Weights of a small transformer language model: 5 heads of 32.
Each number is 500 + 50 x the weight over the matrix's rms, rounded and kept within 0 to 999. Layers, rows and columns count from 0. Numbers have three digits each.

# layer 6 MLP down, 160x640, rms 0.209, rows 81-159, columns 0-79
461476533530561433500459464493539432508427457489508551469496529460524490509507508504523473565528579457497496504512574428555470489510554572536426474523524536564485540539473426476591466452463454423469450435399562504566465562548538519463505453
529572478506556520480443525462463476539534457467545582425531466557528511478465508562509550489491480508526417415498453556573411486512432485573561571513509486552550459507444503536555406512455471521498393580465591514484468479518429452514599477
587578566516473522572470470495522527461509542545565453477490478532416487431474552511491515569590575552601528525553558533502561536541485517408525448507596593440571535464466512593454501480545429467498401558611545477531530459618487427505489428
492506467499518384428483454495583493462485487529489502520374435522458479495540473516467462496558463562540442547504510469448500466479473559481523429551480531440447493392492530476537529410534506408440522430440521504477555527479546490514484477
563476475481504487344472501449473484490476447513505419461488561520385512565500537541585497537604462460490539461532525584458450537442491580497412481560454431613515532569468492538354547484450435430486524537498490524459442505483445466515428527
520453447517458507586541409442488489433502485459508487488552488537459446538504527520466460539536514563461527639446449596555517467507415535487603479449497518367416539442482530495526536404547413474506562517478530440467489490417475534464451487
501447471430573582438355497528553408498501453496471477443565507503537587471542517505467500508533393487556587552488549500555479572569542442511551455441471444540498370572518467435488505452538425515512501446490540548515500471611471487501414537
453518463504521592503480513469529502469419557543497457519519503526496489620563503520463511505487528462473515408478503480460528437421507521492523624509449481484451566499539508521503563525520537542498530458492525441544473500503445578487534462
523446441514561458512463508612517495473507425528471521564460581452575489592577503491486568483520477480558475524474497444463557459591489606558488534464537446494505490545441530596406497497525526492505472465559509435514539502378416509510456450
391549497524510547493450500470496416469506439479556453479511512497440527482521509521493549551529548479457496488474540555539479500552492524491470523460551430598522516510533525503488521496523520572492486493389415542493526508557482473558477513
548610583479476594455462488604495472421539502569538490514469518513495571542524413520550546487472571443606564615545559393471530556513520512453533463557445490464449477449528552467439510458522479593516420462526492476458464403474532494471470569
609430441491510493575534531544495440506496478491480444525540508508527529485508386510481501467463428483470460459560548523514531554560558523452508650503459544510457426515491501510455544442473528505446475433455515520441548529505492493491659473
523550495433376504462534506343503614427505429454491448467406521509498513552544520475497463480525532454532466542494381462446428411590464507429551524442392477531467470577401494465438454494460408460535540461456465526573495530444393482529432555
480565429589444537559449470512518429447452506504505409518473488560514487473542471496385565572520467490517586464538540532482412491444478476513481539419487626518498448557506498554533526593503425502495472548449458516500486485497567538516569511
455411505535624530449415480554424493485447524552507526423555416519526493491453484460454540470431498545477487405431489536587502506507436494501380489413534583497580395519527521580518393476496435528499489495441505545493537527604516544460511508
441498547446549456425511562504501492479542499495522489512487457419455518489500493519488436490533484579511465434444441371537543439487408442472493544451559454475592504459460456542448449467533453537476550543510486527455572533419462457482529483
559526394573463548527594517434407484478478463408402448529520531545508477491527464564542566435501544536475556398554504557481533560538484551402524568539554467513454504521450509557519557529522543484496520565496535567555536540483534511483514537
472528539560499415481406488565546437536553475588535487501414527475564520552543535450511547495492621557534421506383490523521506571407533402479504487427426436501487511512597466462489444556521578471479466561500510539519395478450525496555551466
528601461497489538490483526476449425508523618528606517534482439523502502472528504537463534471543497516478505587500509516523439498543493425511513473560465509545520506578443502544561534535497520500543514461474487501508531478556468440528461491
470592478522534395371449521415562581509486478517484549455402490453361524487439579502488502558522490546540474569483463472422435472524519484552624420489517506542501561477474406493398464417587481504479521505520440517459523453505498494459467543
555506511551469533512524498635502573475475507583635286472437546474625482526445536534492543540463498446466625424548445484525516505469505569452461483512519567508499525551483394446511491484573529425497469519577496467579456519487405504566509493
514472489458521565529458496414512444560507483534557497503470527548482515458570493494407497514502542533502443554481501508480490465575464464465511478549531507455614495513482480418555493443360594567502493507497493503511533569525501415488403432
577515444496517458404515511429551555546455520447471450506560449507427498403555600496524507507575539490460521514467496522455497495523502482478483607514449392558454516454493495576536522467495513504529531528389620527468522536402446448478411569
565514532480404403416542499560497508498503532473546515405543509565553524539522530531445476529501444531532529504461486487509465494453485410688585552454488419449455498463426505606464517438518545575479509527470547535490455575539464541451536496
528463532498502526490554494468568462535518455458454424569510537498438522460593472478512544557482498491546548468563508500479392494470519432536531445572427498538551453598497461504522522489465478469516537619494460476587522480568401427400546528
512538500507460462513414495511587536548516544539488512535404524454484566499443577485443479492567557521453468480450540451446457558481488553632505500462496456404491459549492458511445486463540486549524508506565483484537510501538505473479592392
497449484539582515523473451549454430490419581481461442492512448472482552526614429479487511458529556509496531463551493409565487472538509493530385423507469500498562468495466510478559589487541434436436495497470471480468493515414530582485506506
396378511441444430461459507498356500402544563494491481478452374460481559558464518495442546560557573469472647531532516553519512497432532484506557469535479474524520539428537419509473531502515527420481475429556614527417476436529439516347471508
485482458487472427521516467467491485396516429535533400519470480430357559457437469445545558431659511459371514508492483521534443528383514526563510472515414552504518455438470499539493450550568464442451544383569379523625459544512561405496504532
496501534532529553451501491395617493584434440481499437481564517543517454539433461516459500546515459503471533509490445537512430535513457591437401421448505527498553592507457477559398519547446524552420569472568580515437497515546423380530506503
609611480479556453504456516447545436552550527467436578583504569482529552508546541493589484502539384515530523456479479472455532557487511439551499528449567512474520446492450544494517542465521522494461508488476557582463584463494554581478587469
457495415540494486469424495513482504499533446505559494468508593484468448523414529471443546510468516522482509449510452421544539504468470515515469532473532497499617443501483527473460547431498562470544495549491472516505477510438534459489437597
438471481505518552525426598479487445559489610442526560430463545471485573530480554521451512521493534517491540482554457463559542495542554567606561520480475532528520511408431554487475616637510472389482542488547488481520491499497462501575464432
502510458498394470564508476417507542445491464530526512463545453431566513599452529496480493457521520549500444502440504525518491534510578569509502462628595481512416517555549487575535487498538401556516439529431559510561494468431430436373350524
572493468521541495458479464472514528487491474487496426516558543521519507495540494487568361489443578448550475521521553518455522459521449479422589513493405434460484478527508559436429478436491496497543498431483494498523463517519467533485494447
541588451524490447508551484516546513439465570507524448474577570492468428500497559509458557567580476428505585540541499469571456516444463507580419357471488439421541506564507496592506521481505492485496525446471509519497542451455432475542500548
459543520520423465502538527468584525475492503475553594498513435547483423512466542476427555537636452589469432446434521506487435492570499499496498475518519456488537563498526504571469522515451462454463434564464479514419537542612520428453612502
508445511532485535408495513480528553488618546492420492610501470367451475562484444448570528546375504554544581514538560432605489441534498513440445516479570548543532467506548479565533476539461511489504540477461543558524522443492382481469549528
473404546525524546459521487578525499511510418516515464583482492496481564531427491496425509544513540424452424497447458483561524486527470538407459544472454522559476470550519442486497521528578489443511497512545480514535481504492424490442491530
500360478516602483529618496487495463588418439450420483479485539515449446577585531487415580505570434475509595479526504492513506518475528534540492463530506474438495385506462517470503536557471509474423531538497480576565465525471523493536562539
546411544383522476589487501545508461510558396556496533472524507498495562486501452495473507455440479488514420488502491532397533442434487536484463518550568549463372483540531460583418461462463486491595443463537532474476399526483540523451546487
560564497451526444464495454588522430472450442471546470499462431478544614397342495524441533509598478501546404581467497514464528529523442462470513554437507418443388405451554528546388508425507488460531490556500482552474470509491609553505528463
459499533578487519547601473415377402530598491445490470516512495424482521490497479522553556485448532594590502428518485518491483588509536571449428467523446512549565515443530520512522430518460529423551371559556439521481488485506485495506602473
534450512474500437455501559487458561500535449457457477476451536532461451514471444511466531394478477555533501543521399510521477557549510514547487515414577571536470522549498502505476435490436471428459509515512387538531489384477538489486474479
462489494534400452606492504542525533600455559486507463404547655458484511490467471499578453519527504458506403549491400419526614390520535484558573514423524499528443469495499521548492509411500546517549503560516447534518457531566548496482514571
443614469500482463433465599477473581476463525525555500473547494544445511567460467520477546475570479513556529343449404506529444512351473486510412415490532426406503562473533527565486512490514512546406523647634552514515451490557447493528459517
498507528434467547469543491508503432475575531511565566469539519470467529411510406532363471436508464518454521474521472495468472495535511550504492455431553409599389516531544553518582500493464490577519530461556445564509491463470538502542562447
591578542569550448438427493479497549559434537501592469488514467418566474494490460524487519591575451495514467636566469530532643529507516418426407598501513436514471520455494503499528466538458507570521472466402501518486642473547482386452465493
420486494516514467558518472525358559465540504516504480450636638496490378441468480492451516571582547450524551532420533539559454476564569499572507426417581553496521488535477497484525579581590593473515494469509520518518421485582462591440528497
518399480477523503486475540424419523545493452454476528497469447408577472543489482502519479497466607594549503423436498491517536605525485453460510521620513475533511530542504440553532475568383475481568457441406588536471445506526549455479546499
562465468518472453496464478560489497474525486576452529470508494469549514399596479483533500543575474460517456510392477517572504471460496545467491500507553577521480557511425439483593457503483445468501477460377474433445584522519493481472444505
548468467472415517436445552451510508550444354497539521537588560507456472398473476453502473550509427482501444652401523471490374396401500495498464484580496418519413462526561362560573443417536502608507535539551469522513472426515517492494522477
435586496501533572515521460449477526470533458502477492505550545544496476502509501522504553515498483484441395579474435555473479510508536491458476476556329441419529548507517468509445461516482493455525532409509491516490498491477500557572447501
483496432486496458470539478573507559543525494465446463476496493511403501403413502472534559537607481558561474553497596397494558468442593611436496467572533438415540522553484531502472458461448466493401497512491421521472515505547463504556547515
435525460433472543495577462470443441593569454499485569440461524514477493455545449521599550508497478531433436501477485510470573522561545650545448388493455495568499565496484553447489533568490413524581444495429469484441483477560538499597506603
552482478436545410415521551512486453535440546494474507408447545522585549494438507533496431460527453561423605586494393489533512492542483489538564423467500523526559453507447587400487507472474494438485502511494597558568586544555513471592482460
524556600575530469512463446475530407588566569414408478464481535508477520466474459497515460509498444496523505485523467571437612403603476540461472518486477512503498515458492492571588536515457480467513461536490550485472526518411439450456538482
501490459514562502510461562450500485487500392489618453480527436574456519519484457505545561469442482451486436479451614535457565532559519559511546551482435512486549520567569536462442466493571435544431525479542536531476480488482492540430426519
537503482399448436468474544587543552464452472461535468534477533473528446484555462448515520469504498560427527584436443523503508531503482577534435497564620442554500557422585559546521558427426539433509478500594499565476468493499527502487576582
513581463542525460542534516476388447517547537498630517543407389510574452564522527514452491497516533564510354483471482479492462508520448543520437471426542529623480559460473615476481524398542512512466585475549528563541598494521403479498528521
508566506544388489539575459494629483492427539555384458532541467544416556523497612474511518495377570564469601447435392546509415564522489405513392436530551381541435546476550546480606525499434440477470526652478396433432491488416498548478540477
554453529510536432526498470504512555579554546461499605462558461457575549462596633452529565483469390573531497517414487499469563508465519535557455473511489481467496541550517507538469545556510517543545563564557490495490496522452453511497571440
566550418529534476532566503465405474495476502478493504483496474419539358570452490495485451540466501518452493421515482555427504408469469503485503533575435531392543445481495544531464418565566480503539496488479494519554542507490607489493500487
545506486533450518428402467435508511476472538460476505563447557617468537462551509463502489510490492483495407508497460611509510511437575492557493544424487456467592551497549547404496489504410424427454453656455504481414513458497399520425386474
446405476447449459527487597542414416628461457563483579398458511492455503434579459538455467391480593455420519475506418433510622361556542417534474425443406478437529565551418472484543421478447544346495431564508540507506556564477528491474480502
567507418478452447477563507554473504469531524491531464423512460550509505517556479461543545445483517484430522596503477493530504572574548485441517518540490496437414534441590428507440494498477492417543473480354439451463567433495512454495491521
470603538521548432457517552464616477517472510482400476525485431474520435520564572528449515504448429569509463525394487509469499485489467389524392552423499519493524469511501491515595471549503498516435500523534581467505554482487488471493432469
381530478504587411534516512484439510514497431458538514583563545493570413518479584542508555503606500462433384460574486606548520493545549419477374545587437481556473516454434480449452407432415556562556431474555551518496459533632531534552500615
504521511461452480474478508475443462425516512497592550544499488503512436448441548537526539526484488493487427504551478518512509500570450446509495520515459515489529580552536432360519511466579496445486510448541499549494514506453439511481456453
538642414510502522550576499451538407532544511544435384427534449422494496497555520506493519443488485443457448463503486540505507557531519484495549531449507593401517433580464475540434526535529516562510535473476365428478440459438483573488390481
544475471488537461523567492621466480490504415513673556588481528490546508498461445486407463460471450366496443515555510507451512453437466511596460612594494567498562468494538544512500481496563502536534427482555549474516416412471510460484498473
419480523450440378383556505514435496487642579494402489494459479453439491427512512526492511547486538493502576354506500453385413446509490474549547452457555570514475454431431388525487518511495506551452487634501508576485510434549468461502393452
504530457593456496451432477547565541476379419490535484559501520478409415431471499509396559533511420432530483433526471515572406543589528534490439515541412453557465531469481405478512425511398506464462509511558504532547502437555546484428549517
574476560535451457510470490489525470588524542535539452530539560426502512426462475485539431489536535433512554417514558559455468551586462477517477492550500511558465565484430511541416645506480462495480547419397520407528540511558477522513550444
502547476503453453458492554452504498643544519503601555519535526521468516518316543476539614568549437474493481565527502509476479577553522479442543529474534535563409483526441479463548539500457508522524475466518479567440551461491486523513513509
446533387495545437438557541601637531457465505491512419501468502528486555412420432551539493453573506510481453478575463474525525516393439444454569560554418543433565549481541554420530396537552507422628404467458587585476475504412512474520513585
433481513482500537404537498452590450492559601482534641558584482447543526460598470516435548445524437407432444469393474391507473555512481532503572461485479476482455508467477517564393477500454462488515418416585513483502539518581445496526530512
525573524533451448512524544495442502519482525564537513482525548553523551528478552449496544569506572508507471592491530515514579477542515440545518557350493504480577521521436433443538582566410572419520588483543505553429439431542501554515451460
560527430447537507499496505487549483445497443541428512387540529505263482458475498424534498518508463385534501378446588542492462502448497565448498448355551560540382332686451534510422528420493492534513597488552483552487453467444498526475350504